{
  "num_key_value_heads": 4,
  "head_dim": 32,
  "hidden_act": "geglu",
  "rope_fraction": 1.0,
  "tie_word_embeddings": true,
  "lr_head": 0.0266,
  "max_steps": 3431,
  "dataset": "wikipedia_en"
}
Each number is 128 + 32 x the weight over its row's rms, rounded and kept within 0 to 255. Layers, rows and columns count from 0. Numbers have three digits each. The size before them is the row's rms in percent of the matrix's.

# layer 13 attention value, 128x128, rms 0.27, rows 81-127, columns 64-127
083:151145156140072143204176137118120160115140135169140138171101150119109170102105071150093100101207118073179184121132111064144140119165144140161133077112074133127097156137105152135102164163162121
093:087073175103124109112152165109072224153107152111134124142064097150075103156095162080124105131126157135091109174102127175080163152163114122137093121163112140134086083155121064055090145165104081
087:130156162061179115117114072140119081151159154102084092098103129120167142130148146132103116144138163176142124127143126161078086120127056095112109117142086110135148098155218129115196200112108143
086:052152169182131127104137097098138095117169084150151133095105118166167152136108186122102176147151094171161150095132155117127092160123174162105092086146151130175209098145142101135072097151125158
082:130158158083054069148193126174113093145131086099172193125104129080126146059100114145054117138134135120093135083155140137101150076110146103090151108164156135101123181114088158140153098113133147
086:152141039084142155132154186125172137183153127124149115118144115147187142108121168156185099148092124087127130147160088161162059080096137172141144167116112163075142205170147143126155097087158139
092:114079135111142141163097129137144118153101161138120105111154114135132115151118098163168132144136126176132115134164180154171106113114137154138149122087129133116134131088142184149110144104133085
093:168149139126101126132151119120100187111116103136077077112148081102137108162135166126109176084158142113081124145124133150114121097173116078071079137167067131065153072109129125172093082180123137
086:173165061193040081104148147122148079102123161138158137139125098107128141127074143141141167152080096129069091172102136059127121112079159117124138111138160124136122154145099139118098102111139195
091:115142101050152164155107146166093123143178135130106099166153104090120108141092152061132109089158136063111101157090161141048064148121081128079170097190100171094134118158141137120125172132116122
087:124102085153127105143104102117140117101130131120103070168145133148119130137157128136067205156172161152103165092129148120085100121131159119117100113126085090122135182099087064090166143206115146
098:191113139164155161186118105114115110150174199142093114157127131133093150104111182204151082163115154102108116135158097113161132112087105143149163095097144154149113174123124097183128172102117131
087:079130193099068095151115131148078138163137137137149122163076166163130108111164162091115101124109132150096172149049143135087110120132130128122176079204110111120168095114175119106161152159102140
087:150126133118160143095123128105137173092077118135164114104117128145120162119119128094057113119141120113148099183138125122101116080184085104127128095142122079088141127136187129109075168197136107
087:110094152135129144058149134143115135116132166143140137067130120107111111124037148066162128104152086107116121087106126102129124102134145113140133087102181163140090132129134094153179112073128123
105:098099088189069103164167143108148123150083131121145139147127182141097152167190158113132138137126139137129150142158170157139095088133123117103196122135131145151125140091108099181171126181160084
102:088153145100116142106142145139128116149126110106150110169121171132146129137163076073147137182157162154137106153173130105125141057148139163157081134125116130157145117129095128117126199084144163
100:151111125080147178144146161072071155085110172122086084126113159150133152095072125089209104147103150138159103098159064100093163131129160136050138117145129119158110158154093143178088152157161136
103:076134063140173188182155165137124223182095195107168194085100112137118156138170113124187088157091133095111145172115106133135149136129084165132139154122141146125142107165157149109152113127112159
096:077134137121111186082129228136121170135118087116101125091153114113082133189107144120114120072089140088113075133189126109118100184138116124151087084106105176074132164179113093151143148128098137
101:126122087117132115085130122090093165142099123140180116150130140124144146104122068056152168126127106079131129094083086078143209108158062092104110119135115123131103137106084152097175088084145124
119:060197131111149167098131179110126177125159129131128117141121128100112125106158135152138136074228147086115163106140091201156091124142083128140173139172095118122084140144122040077094161196150107
092:093126095099153125147161098125134118118153142122183123137089183151141080103135096095183111107124061151186124148108181121122158165172149129153099103068161145101138099078159101108079140145165143
108:118106141131205083135091081115130175142125153131147069155133061131129145155209177128100160075178160191107067150169147102164170129157113117117127094161119129096169078126092136118101108121122173
113:146156083159111156112115118116181034129143180085088106173163121131142177120115145191080136149146072166122097160125164139142129127140087108124094115135196140137095125163130082095142118112110138
097:110111108136115145150153147129091066121131153119087110068116085137091124125195072115138161116095139155085154106135131195095146146105128097103108156106128085119142107060162041135093171074126164
100:137062125129128134120098063087132094122141118086120114091140131077157110118108156071157085121140092164042083100128101140160134090106061135096117158143117127134095120185177158139118139135137150
103:141125159183108142206102169090097160101092107144110122122116194127139081109082105073097115152132138142131156112077100090118141128169147143111145130100148152156046098114130083064137133086150085
101:151128205205142126130085051152107040090091115169121149153116165158110122129130108182095134132126136120128132113182135094098110090156105110118152135097117099103136137189070128207145152128147111
111:124108131147112151170142238099122144108129160155137174097111170150071101093162128134066074132120109129154122091132104102147140086133146114159134118131111101142171123153075139108106165143111120
105:105145089152120099081129130151128122087156091094184097130128127123118116159175200091151117127110113119101112141145113169062116113129104171117092218145092119135115052112121198068135151121125141
105:166166125099138078159126121133134112121089133160121099085141137137064131095110102129166168145086075155151096107152104077118095141109084128148091125156185160145126059192142132151116118164124160
108:115142128130133119117095076174122162101131111136142200069138181115130157062071127078144156102121105136132090100127110189099164151169128147184161153201140124109165082107131117109118121115120120
106:069124108149088150105120140193149111129108164127109127171123152124092086102122151115194131086149160148173138138082097092103164117116123139094093122171130079160183211104095091109168127157136120
110:163138121108164127092112148163137124136136077110139241167116165125145114099179081094127150099118189092105112111139092116115126120191194136114128099116154094098167104196119141148076060138104075
101:094111144111153182150095122132079148134080082146139113108122129157100128083172150127179135126116073054153165097083122157132101116136118154137122152117074145101087135145167177107133129129113149
105:149074179154161101091146099156079098145118104096108120106099145123064109094153089116153117072072141117174135140189153160174110094161126092170137089116129122112088115095135083036124164161137144
111:134155136164107135183151120145145125139133175146160069130138121080137113171130128118117125121129137071143141129145185165148081128152174087146145140118039112140154097160139108133155113104139162
104:132156160099106111134130116161116134157144143107114116126123113093111135073175116109124144133155113086089121132177152054140108129087059098113104121171127156082116122021160121155120140076107109
101:051161142107138143132146124101136106142169137124124165173155157120174179144169115123141095130046139106117189151156154171118131115158084130101157155198144161107192150108143155084168077158160197
097:127152121125148108096112071155146189161139121085143151092162145103111162082130169133081114127131090111025095141107151132163118168080119138092087142139102127120073125142129083167194155135147090
108:151078033127137167187159086125133120111112112113125182077106118148084116096178145095109149149148132108125095187141128125138157085170157117096122114147172131118103148093101138126080135142137188
107:160123057166114172164167102147088181097130131128127191155109167135136158158104135151079096113106108157075140156123127153097127090176070120145118128126094149135139110140142071113082163122142131
109:129188106141140107076115187136109073117134103107143150114110116133167122180159132150115073139100109061111111070104131098124078164176124115086092090141151142150145168066173093088108084129135157
107:130149072121153064101177099117124092134169151093153088169153121108087135127127111160111127073214139083102080110142169155150096174101140132105253094103114142088158118152163174062112143095119145
108:104105206198137099129114159122126152107165114158156107146144096100133142139070162093120112141198090138155159158127150121132086118188091057143098108176161133155133140156134157149091115115104151
107:179126153096110083178124182109137142125131111121112113101182124138116087194112125061098086098157120140100122136147137152119067127133056105180145145118075166149141049059148156100142147112140127
# layer 13 attention output (transposed), 128x128, rms 0.208, rows 81-127, columns 64-127
092:158133071074120184108079078114122121103105089121092142124133145123129038137123125156110112154117137171064110161129129100154142158080067142116128108143180143145088125099114153132150127107131142
106:152229106203132085138173126155180071071098124148073168132221089146125109165141135088113111050134112162109096123128118124091151104156134123112152106130147101107087115104127088122143123040124201
092:144093086095145148163126181115114152117132147149202154123074164136129118193151139130112096124144090137175159136128117125101189142137122150126153101112176096107096167155052090099079149093172111
096:105135115125139138095091099171068174141165176107164111123152178138096064100101126108098145085105111090097169147144096139171147128109131130162170086175157135101106145118146194122174075116105112
095:126163148150146136025055111203122163142075153141144088143095165149161100110151109124133125125129090099128126145151122108184123090147103099180130113119097084157108101159130117093076177161182127
088:114159166127108150148089163107166135171006156143121139179040104128094181100104150107143150067098083109142114122082174101130153110112131107149150132140109093110146127115130128144133124115130134
094:106128089118084165146075116127126111203135137152140187183100170091106170103106149176137145145141142101125166126141115132117120152151104037082102142152119056083094123117124137135140137118107105
101:144105077165096077076138087107119152082127152100115190111211099124175130147178073088154164132147100166177107122136148098134122054130107133133116160092151168174161178117116137114160115197161153
088:111106199110057122094177115170118203143062137142116083141171121087121144097165103132145104090157221098136121090121144146183113109128097123112097141210129142150108170151115146144143130176110044
097:072182161121146145132144116163154091131155177084134140068215152141152063141197121165121162150108085173184146124170075100178117151161148117147140150106103079115186138119096129133159120090183130
094:128155147179137126031172130052136198144160144154122145084076143132087112174092136111142099110140119172147082136108129118148166143173091097111092115148159136103120146110143158197107071097191123
101:139153093054119155154136099092158061092145068125137118112048155099127116119099093119148106124167180148111116131092114055164100142133089093093133154151099124177140108079104171142153116142127098
094:134213125175210110118133094121137170113150163102113149165191181109158108137133138149087140076167140132080085113158115115133177144112117126118148132087127190105172133132100076100131119086115137
112:131095159185168094069124164165148173130122143086090180117228151122162104119141140125146162076120132127104133077101150116092122171112114124097076179103115197109090139099140125102157118060150165
092:177124099079094100115127170085151119160088139114147119119146161181160092161160169171098107144076166129157090168137113108121121108102078133115093194168054103113084147131136118157108112167114122
109:149112130164058103147136173115134130126121180134108134152206166158111162175175121101090133174143132168140170162152174084110094130137167136104174147182140139157114139099117103146165113179182114
106:096130199105111120147087163126096109120140109126147122155133145123160181147164104092180138186151137142157139099129128121145148082120111132155058128110114108148163070098102107062103150069138176
124:125101153062113153095106113096122174115116104121137066091094098168131142094039163131084089195155139131139131113172090131132102121099135154119098137119150078160095123137084103121124186174146209
106:107163073167145145128138103121110205183122181123166192087139092111142108128176113095177076220091109158075159194126133146171122103121063139170121120143078137115143136197125086118159110172118146
103:086113122134104171158099181160095191107107130125123142150139120140183101180144113141160117064114120119111105107119130060121142191162054124099112119182149119156122151238162101116126117087124164
101:119106065114153101149120102122104184117159123146149107166132119137105161097150101119137179139183091136131131074163137103195162114139094058079132129115089108132157135080115141089162088082167158
115:065150133100105145113130168182149188189140116147173087183169133118114129102136117157122137104191094115109166095123098188136080138170105142094160133134115152084110147140113112104137150188148160
103:127135092159127133127162111148149092136120120115192147163123136136104127135116126132179097136081087140175166124107118133119160111168119159155115121114155081146115077093148076154109116139151091
104:155136105159158099156104143095159147170187152129144081179131104185111102123162207160089138064180181172128082154122137114175106147140115136120124091177093166130202052119094075118116107141103145
116:149108087160111160059113112139182062083161154067134130161114161112153081130114127178092152151173096140117101132116146093122145110139103065134090093107206163121067132134111089089109168130112183
102:084139153095062113117139065116123100114127156122139088116087103113117109145197118129100154099106164146105176085142133192180138121122146064101133123138159119107149077135147080101133125053165127
108:142127157165115041128079107114165106097162073110084130152157144158145102150123122099147099124133144119057128155148138186129139127124067150050121113119127127103085161170125113153165157098117163
112:101041184176119166124125130153107135164124104089117150145141175157098088082100055091097125081087084125145178143102101135172113120170149119133143193125151156155023135145097135122114123115165147
110:129130176164142115138086112138095094125162122145145122185163124144092148100168126189109069138133099075125108171214153120136117078140109071128169147106140133148149167103134176216137120102141080
110:143102110120084183166105235139113138150115157151118142109122105105095136086214151132083107160148142119107093108112139156121144075124108131161128143113140152145150123174089123143136121141130077
108:127131036143133109125134082152161119115093096116138097130156150128130121133209191074108095184087142139122110100163141137088090092115103167074066168170129188134074095111121163111156149149117113
106:187109156151134087141122130074149123100169049181099126130204118153094070081154096133175149109155076132143108111125111126155099131114127104152130132143204110121156063178127125213141109178110167
108:080146098122110135147114063152136130094119085171154183117090100132134169114054118022125136097130093124148110142120114162109176199158125168172175168161178155070184095149102124106152134126134089
104:095114125108092122153114121134133114103146172164134111165118124090112110135107220093167135093124151192158118126083140076140145120094111155106074124175154112161146197134162137130208124134111070
110:124129118048146111119127148144114137089085095132158207128127190108097144124160112100138118109108195107161120092146078117132095124178194141114141088194151175106170154156187141146085114124143075
101:063157138115101196129106126139098138100172053134133108094104139123111168115164161211141109148143129060124173132097141121116091120097113126169197152189078101136078128126096140102125114123070131
109:139109143155177113148150130164137103161125117119101141144143109097097127090097084133184112102095199160185094096171157140149112126129101112112132131140134153175145142112151077011070185173130093
112:141088131192123196192108113144119104085125153139159091097160149078138122138105084097142095139160101108138102130142140135109071130137130125123114137129059133172142119102133080131118084135152161
110:125115177153122119154145144198096110138101142106109132159070077117070107127166148094114130133145141066135139105170157070099116117106060139121105122135143128053107033045213136170111122146133172
102:111141111148116158085124147121175121145146114122135118115161131185218118110169141153114105060029103118122179173165100129106120116125092104115131184200108096086206138087113131094148117151142158
111:139165142188085114050086104110124205125179136143120203050181107128146126086144133137110163124166163119065154122099106104135138153121155121057123132084126135132137131141155104131128182123111097
101:146086095143091113186118108125149145128151148084145180112115136118090132141142150108107081166101145097099067158089120123179141134161169118119125132150127111117132109116097126163082146133140194
111:172069111153084181138177122140094116150110131074169154110083204136170129134123154131066068095173122143091147154139137180193095106141090144143117154098119142124157107118131141087153152068112084
104:055154111159155087087102183142119078130127141140112135107098132155158102189114157177131129178066120063100112051132109111144085125164149135083089121136139144097123141114093069078167053112106173
104:123106044148155095126183101143096128140145192111140103155125087123048124168121107157126122085174172095150092113121191208088117124143159126160192080141103112133141120141178116084112141151138145
103:129143170155148120112106140115126139108138142170129113112167075143133143120109139078091072121160090119176178167126167120153116111205137040133150111158122107121139136183129072120100131097093140
103:135115155150125051126136173127114175105117081114105126100162136113097102145102116069103058085132131171091136156115120118101140094140092152149083120130055118157094058116171181028102101138139131
# layer 13 attention query, 128x128, rms 0.184, rows 96-127, columns 64-127
035:139160201128133110098176144141137132129179134132150115149158155078146151147110108178090155137191095154138106120097144056143108151084133141155058077123097177151117134075090157147189106112157139
038:149116117119174142156172116157174174130131098121143115115150098123068039113146180108118137140127087147145134135165132033141139155162106138108143134096050081147149137103103116149119130124100101
048:167169124113084185187137181178126091117151165106085153150141126119182104136136192137072128134175110144094142139139141090128154150146144072085197147095083125165073071114094119093204157131140136
051:105159192049091141077207161166108152084119116105094179095177126081197132169150140122127171108136117135113154118131151038111147134159137094134160144126107188187135100156125148116175133145113126
064:080115049197172092140057098120160120173115108140175094133099145163085125096133118159079073152168125158140133132109106202121135112088114135160089139176134083070124171090158157153059123102128119
071:054143115230113090114118072080174093149082099076226098133147138104120092153170122185095094135173119183161102172134110137166150155099107143141144133143129104104099164106133136124115086124109148
097:054124092227141081143111073079154107148082109096214109119132120155078089159183147197099092123156140168147076142131104176147156153109119130149094143091106081083086171117146127117078100119107140
069:190076117141170100143113143158084156113146175097093115119103104199073150106160137101132184170133126148155128085092135134092068074147177111156083143149160084105164161172155172103115071101179039
087:081112134160130105155125105144152120154090099033200102125076138205091120117147178177057100155137105121174129127143055145178114121107141150173123158107171055109091159114111140136104088101148149
081:148114103158123074150107157147111113107155139123083156127148143185150144110146064116139209149142075096084098099100169116061167138177136105119088097110108064126120170125195159108108145164084076
135:078169086156080142150110104069175102154107116151198108122159130072140077179160119181117101094125147150132116181164120146140238185112102151106150119099091147124096111074103085098151174135088168
153:126167108120128177097167128080139137151104108201131111128132129045120150169110145152160067099132191174145160172133128142134142134070121128101145124124123211113141088119084092129138147113169194
178:142105112177114107136184165173085145171121052131109108134095136139150200152113136086103134178137129161167150090121186125172172202101044163146185129126141149144127145160120089143125131129170133
183:117135121124180091160136088059102131132126088121098143126151119144118077130171151163109119113131133149095226194108157129139168132152216166115063164130150091104116127168165162139067166122118173
196:144138152115122110122059162076067098107113110130133151058131154131085145078124200107174102080120149155094144134147173162118135107101121170114170144138166140155131163179110147116131090098149107
187:105094116116132123071117170146136158094133122138164122170153201159116115164062137102139151168150094127123129185118096141102147096129149125110140150177152132159116116145240077117132138086134131
031:184127145142138120071091068081118140113148176143053112160139102156108112122162154151114159164201109091106128163116159152100164111112213115187184092198182111141083110129109095147151129125120162
039:071120140155132106163115088136152109112127073145189113114098148145096175097038163103088042128080107129132087173195126191125113112102159131183111127113158102128093152157118058132098115108170141
040:096125114169128086185086104100202102148118099155199094142123134179063083092075135133187152052154113143124105170093140132161095170158132178125112110096150098100149157134184146140049086154134145
047:182152139115057147159167138106155117088106085122127046157187153114129078157145103130114141120157156146135175151138086083123117190157133104065153139153145118170092127153075120107172150151158125
052:173141147146104143104109152131088117110139158140096198103156148114119174111121117084161170091074117094117089108092156107104138107148114136092124096115157188128127107169118132162122148127141163
058:120138076155095121183125118097168138102076092112144098165130111156061119157181110162114062123175136176134112111138094123133115130081157157128077130098166082116071153108094086102151118106168116
050:228136155115135161152146191123076112133154126177107154150119157076129170074127081158184161143143119090114109110150129109142098076136139161162118078097156184159149142171140165129154143137176106
076:208135149029141163155179175143115129170164107202074140136107152089135159082064114128169105162096131131127122177116176142149110087103140123126112132121088188154165100164095151135168140146152129
099:200088129086159107127142168169102147118134130132057126136082137199088181051112128107144163174123117111124135085120158138131042056123172121177082142159160071151164160178163193158122097136165074
114:138148104094096170130099131068120125123138140185155127115135124077189113176128079113138133070096144110119084173170141136129223186163115169107155115112116178153138116099117088096167191148094154
098:137078153103139115156110136124091117135120125079175109105069163164163115144105122132083144122104107070160050139173115153191185162156142200179150168110172093193126175110135129124166129142117122
165:119166141151148091107175141181136140117123132109072162161145107135070143088126144150148114178162131166115214099088123100094056075095128059121131123139115120093122096160114153146082091110154135
188:142134166087178101113113131122096126082118158130149129126137107136140138094149142088066082111156224095191138143133083135140062166074092131149094143120132111126155138086118086173136163161172169
181:117075134091106181138085146104156184133166107149171177176112093100096129125152113112133135135132128255134148128178132123119040179161143147133183129123113086139084126078117095143151108115116121
198:124179135106177108096150127101152151153045089145127114098077179137151169169130124184148107143176134162126111134133167127100124145146152051130122103081136104087137138083096125109145121193103156
184:110125105104098071116110116171177114112113124132128090156142143120090133158099140197129110141110174154118159216128088089136145080143131102198182149119157154109114094105110113130145123103173138
# layer 13 attention key, 128x128, rms 0.172, rows 96-127, columns 64-127
038:201090097107127117150164102162114178149060138133101143148071132100147172080146161221146132138097181121097149070128159208110123089150173138152129155170137083143118165141143092081151101101100124
042:132148104108109163128079154162119131176161124109116092163120140163116130166116200133079131119098151094172060135092184144171066134136125129092119086172141149144072090130140106128142135085102150
040:185109137075099085123144078160087150151115183121077112092142177081160164136149106098137129095098156114230101094057170146103113148144145116058067115151119113142122108136172080157144144105135119
043:136143166176122062103155194127088158145168152105116125123111142138143071155155176128106066088087187122128127162125125148110107117104080136079129174164132086123088113113132082160153126131157123
069:093150125104146166126169131109191110093092065106127128156092141142100169095124144130103165151081103109168126106104104108079146090113135169182137149026163148119142137126095151160109098096109165
064:126064139077178146163150173126179079134124054112146120176071173138075111074144141132042116120090103136142138147133136145154125080059147168174092146117131104132151157143097158162174108086162168
082:125129136134118151180128166081186069085122098123160102174106146135113161126132151126132108118096100148154113133097090114122119085095147177165103140065161122145106151110119139162133088125162175
068:105111109154074121086066140064135106019101143045124117095116059169185140155130096112159108120148073147118156102132146093139146108135118142134137089147116182162074096123131105153132132153191099
066:065149127111165148181193152122165111156146102174152130145117181108115133107170188139075120143112127177162103156113069113108127143118119173160152154085161083109108118075086133176158068105081161
098:091125142186087137187096107144166090092105099024213118105107103188115094134135111163147100112110133136134153147140178158102139122155106113154088070091093136160088123093097136140116144148121111
102:141165119130111100087173140118127167140045157114091151193192202051114132110133144111141161095154121156122118121132083143129166154158090111128091176102098061062084119129159157169111136143072130
168:128080111168154157142092098084113079212199101239136125072103093169130151161135101128136119100159142118134120125135115130096128120130149123129146081121161189204134126115135108105141136138172120
177:137090155157168165138200132108146095098134133177173102132254100142149125127155127124111143156093088136103084143134153187117156161137105137137149015152133036166145126123113145142113106127236147
162:121115124130179161132136137120074099121130144101165125129255119193171189140094111114138117131146213111135158137120138105136133077116113112142117104137146116138092102123101163139118115139000114
169:129132117121092183133106128154052119127092139198094136117177126151166000129123129150120128131153113107118108163145138168136150080086141158124126069142138111137153144115152102072116128118222168
162:182122153135143131153103119242202112142116137134132142037153121217092148157102123142158075158181156144141166130150127131147143142156093160125132049157137131085118131130119120099144125092152111
036:129122075111124160135065201171096109167143110118113174076148204147161136138133094141114146166084136197124147156111128159166127119131096112078126154099096073175111128115121194138154153156151099
039:145115162052116168108172138190128144172108140136090142098112136107142152149101147102153124134091116140120104134116129128127144109110083064097122080099122153139087159160114170133167155162142059
047:159099183122101131081123168170086170140148186114107157083159137094155117168154098116123128101111195101086144151137122167136124097143119048073131142169131159133090087075128164126146150104151087
062:146134099135177128118072103178086153165155177146109140112149138097170133139137154145111112087128134120096109180103165139175062146123098114094101145215110155134118067119138135150151138143128106
047:085181104184049094138132151140144133124180141112176088155126147207086126119138156190132134126128134090160167145090094126119077148150162178110122107117155140104102143116125130137145066138115108
060:096141137163134130159146118090148114173135124109186124119133180129135152094146226152112137111061110152124090122098136134121110142117109158123114123093101154113067084119094137135160085122116188
064:092124104172049105119098086088114083210153161143170095074172141152180147188154162130135118070126100200125075156077100130135126175170078094102117098143056157105061103103174100138150117159138158
074:195143112150092119073094130101076155135091202115096152140170126114166136217136066078141155097164124153089130113141113119136188130166103068084142101128078089086106109140168123131104168159197093
080:088140163167069147185098115084149107053145120017199118136084061223137127145101109182135092156117110123118151116126134159104112109137132141147138105116111160142114150102103134091081136117153137
106:117091113185125113135083089132088089212186096205141126054110116164123117156128088143130127099147169123114125141138138128094141140129137110114136099123168185177122122114122105094128157136152118
123:100112112170141118153149090171094094255154081255121115063140165105082110125143118156111143097143179140141125146136101117090133164127144127134124154083174135142121125097127126121148136128071132
161:136144116124145107066188109137099151203129134254106139141204178072113160111132146136093151132138164143131095119124068120130131182112138138116136208138157085057118139128143140135137118110073158
172:068149136097123139091189131169094132137116126064143136159165148170162094069136130172101120138124190160138120110114147113117151198122148114140124201097097238104117129142124125137124138143116119
168:174041161150109124134163122143119120049114158125086133126101156098158142109171130138106156133162074117139115240106077190137139165111139105135158134121071179117112130121137100098121101135028146
157:169130116147127132080148111153085119062088113255238141137070042180140099090140124160126141145119162128121123164154162130104122147133124124114122104144092213147066137145144141163163131120085130
159:116093131118157163099159139129186126057172117121148103058135131133128146113120118132143146131120159127105157107113172134120180088119129115130123130127107212117102116131093128132148121146192089
# layer 13 MLP gate, 512x128, rms 0.258, rows 0-18, columns 64-127
100:199158136101144176110101100146093063192137100162135123199089135094126121111155155108129126111166133096116208125081193109127121136097051105125075149106100097190121133137156157099104161148089111
100:130144155139163159180131106117138139181136164115113146179147136197130165101122123153142157185127067064105082122127085120171171103128187143079112133090138120118119095124135159103208137198119176
096:115091149182134125124117151155137161179121165131134088120158134142154152144074106094157082088086126150104172118168108149074174095123139099169111137117111142103134125103138119115146147146166126
102:169135135110221104198176116076116150162051117095089126162087100126117120128085144112120160128127138102103150145139127143133115144102114145184147082122118128117128095146097075141122115107168129
101:035159163072168116141139162131137119101153089210082119095088158108125139132146131142181146163147075170124121105170123138134091122191102169117158084142180159137135150105139103102150089158148101
103:140174126129143095191158094119091099119111116102114058155125083114105137111138105141116142193156117046106118113128114106160148136106102210168144109107094168104125108090169098187155167145118113
100:129091105104142160142129173129120138184128109134084091147107144162102118105068084104105097159166080158138125126154172136180154092113069132148158109146138142188149129134091112162137069127188139
098:072122154124069138195134090147131133095111161142141127127160079137169164078148165098137159111127122183126126115130126119127059122122164093174107133102083124092147157086123139159182172087167100
098:146098129080091149209148108156141130099136102146089159117175140070107116141095136082166105127112156119126112121115073134100132122102124115128135148111118122093129155122137111136170083089134103
098:094136142100166118145173151134169155150182105073108143137152142175170057110108087059159104100148147128103117171172139098163099172098132127111092135085135127104151112067169139199090077101086172
090:119112133155132165083198112118131132126103132139132089121155169142146165118117126086134161031078109065142168116152128111173068150092181119106163145131143099168125167109134123143141168134136108
102:113170080135097184157119162133111123115190143171099100127203135111096135086101131087177117188155118159140126116100077125136151136153114109070143137060098182186159100070126165084166182074131144
094:103094147094125080105157128143102097188147105112132104126133151133097142129074171149081123131142114132140186050133146155145169153170166169128151200099123111139127128125099070153161112121123148
106:148154114127103101105157131098109114112123082122101106143136171139094182124138123127108132106142133149125147136117094113162168123173146176114112098107079227137159166112142131093129104134096151
101:144111132121129120165118110107111172132160151085157077157201104161060118177086098151100114078116119110054109124196083151143185127125133157101146070146150158145082138101154144121130133085099114
104:174151137082126170130164103057116107183148114097136079106130094124137081176113087110165119140128147080196134124139115131091132128167140133084146108123132158118129157129152098126172128093057173
109:143117150143134214103121111117136133128091121155111119126155171152137043118150117081148100170138123169121137141116154113161153094106118119102165105157134120110091145183139196111153170109058092
097:104158208178096142168137128094114203187150143165122123102134140139119117117112120094149101108104104117137134131089140131107065164078161113165102172164073097150101123068127144113127108110124113
103:111155167097092129152148126104102076100138155104128121142133155123134218128149145108121079050141012091158107155166142134144112150130116101099124150164106110135096081159150099128054138130109083
# layer 13 MLP up, 512x128, rms 0.277, rows 0-18, columns 64-127
095:162113145112097116126128118090175119123161115136048137197171090141139154105127096165165167159143119136161198080115105157112178068118139138167141187130171189091177162148101134134179132089067135
103:122145156098112111119121126216069116166105188059101113129180162147108146164139108122110141041140147142174134164109147165104067139101086069124070156180128140151092107131143137087110136118115145
096:120109105162113150137145115157115146128179126110111144155153182115134161166127148138154134159101166123047124097171138079145168118132137147120136122118052175107105163141073122058096179102151097
086:108149131141176101171150087110075091161151137159119139083134123192127114185075090187195189081192094129139164123095154113081080096158094137112157117165118145112119127159098113093189135096151119
113:118129172109122089169125140106149123135143169138094144149118100148121073077134136096140164137104141124093118116128123182161100124092118153170080086202102154112180089146130141071139107110100137
101:126128166136184139170094129118048084119086102180089101175150123127078151150120077112113188115129100145096131144150104137160160061124093132145087172113125125134166146191115146124154123124131086
092:131160061122086146069109122147136108154064152091115141106152124080189149209154121130142195113126177125160134135180145138045139180115175114142110096144120148142074098119141148142150178112107143
115:123103131128171142128089139100147092131105121147120158163206155136120122160147169176204134132160106120154090107121130111084095099100138146171124138075138166153110179130122137141117112060172111
111:078173115165149125153109088131136096100085176131112137120102128112103103108168178164122104078143111140174167074152154134123125094094104182106169133137155085098114101099137081099094163138000101
111:111096073100079116130112111194171158171060113114135098151154116110141112126156074060142119125108115157051127063077160129148084156146146088096112148152154140144169180157154138129134111093109114
101:217085109093174138192117147109122125204143151112138105124094149145131111151174052154132096088139190136128106152117114152092132138159092126123032154139122118115127144161154107144173048072130103
101:124119105132113121130131081136033132066176150088135081140075123112132113133154141142143094055097119072184145069152133089163187126171147133108201166129148136167108100111134074124109071131059122
089:172136105142105099155092134148214085075098079136119111112182159106164115144128089126126092145114120081120082128132150074125166149130052122162124117070095150100102134164137113175117100117126080
105:155151107176129109170121150156136122160168071099177129145128108101125123126182100177137126170161162127180088156062133101153119133122151087156100126105110118172109147104098099179101119155187147
116:176119152115086129079122172143144109107098082196089154140115172117133146133115129170088088091145149135114072059152159145131119113148079118147096137114117092153095136099090110168075112137115187
095:077126110147125078117070138122078210180115186131108136115105128126097136133134137133160072149124127140113118137124167104092106116086127139145178099086132122104132171155128117052147172102120129
109:120138112169117086101147108140153128154147143090126176117121122105070163128143105129095120100134120123146154223084177199092132113141169144115157110099065129191124124158101115134133151131046129
098:076130141173146138144117159176091148079137154134163160076098115161121157128100073091086158125124103141177164172139151116096113105127088127155075148160100162149143128184096189131126080058160149
114:145175126147077068182130097120113111062123068165088113148111155112163167126138150172126146154137157107120126038145144130063164081137140102092120112125133186103095101069107176144065127128146128
# layer 13 MLP down (transposed), 512x128, rms 0.231, rows 0-17, columns 64-127
099:090106100165124114136072149107150163090102122132158100047143132165118173132146164117119138143075140144123078163133056096133122140102179136117085102126146096080081115132121128156189146127178108
106:158073168119128182135073207077102112198209092148121181141134071157185160136085165155145173168099113134100123161158088133139125149169139093151156148104084089081141143106125144173150144077154129
099:165073161110115098147071133091108109174150073101167131136187094148131132105187112138076108107140085127140222145132118123141155096105204110113089144127190150108125173137127148150165090079124159
101:153179161099128142154157115128076113158060194087144109093088141109119119079153138067107167114099123137153177196148114143162057149151145030184178127074062130120110115107091140106094153173134088
115:123124128099145069081123074173115135124130186111133121129115122109134164186144143090084104168076147141081185113119140228122175159095181137124107166158126129083118150125101122060098161109116131
096:145146107170094132065158116150115144130131140053124144107121090158111104180075150159132063135088120070143218141125139099106081143170171149103101113131139102129158178068175116136147129157135169
081:112110129133203153147089164118165142095149145112135081123133127154124067103121113085114108122195094118080126149075161111113166125162061136100097075121145020129177151121122116128154096141146155
130:062135190096072089141129146142183136147148086139092158198168088178110119104119144080136096143168072115136200106192078102157174140127099136096114155125095100104106107081154125093173140211146147
098:102160134123137109130127149144083129118101118101057147141114158149109073128062130080147142145101161120140098128110071086112202158185103151134085161128104137128111112153146148143128095034182130
108:170108099077092105118136099139177136135106029124113106139141130124164129142121076109105147155106131079134151207163164086172093155131111121078193153159115146117118148116090079086112118133154157
098:103149148124155111102153140104204142118078138108113143097113150150140135076100143139108191074089168123147114109057145074110181130181104084164210132075062200121130089098081089100087166089091105
104:129078073159114100140110121099083159101086139126122122154182163120121127069093160164134071134114109118156144154126106085214097100187132053076105117124148138083131182100096076129135083157127147
079:100113152126148127082120110118124160120122146127097132148142128113130140111145159105130207119166165187114177132140125142142147150150163121108148180173117243164140091094133137123109158160119142
105:161156179165087136141200110116164090161135142101115083122129157166142092154139084071148124140090114142137093161147096138164167132138158176119050103047154144160159128087166126157154121126146118
113:161128128127103124172162134165152175158079068135119132149097076140143127135130115143088132170119152099075112136134131120112084139111126132087138106166181092133167093094144149122192159104155119
103:081151176084126108082097131098110155158169112174201164081164154111135163119157163117068178090141106132091104129122180145113156101133065119182187147169125196127096099114185167129153127092079111
101:131159128145133097136162159168165077113124121112137159100110148132141074125118105105157131155137096135124167109193091068165129115134099167123127106158123091070158122122156141116146158127117121
098:119156154134135175091149084153164116104088136066099127146085154134130113199175136135116227072119160093055150133120083132127092150114139111064159116166161095138068102124121098078098097121081153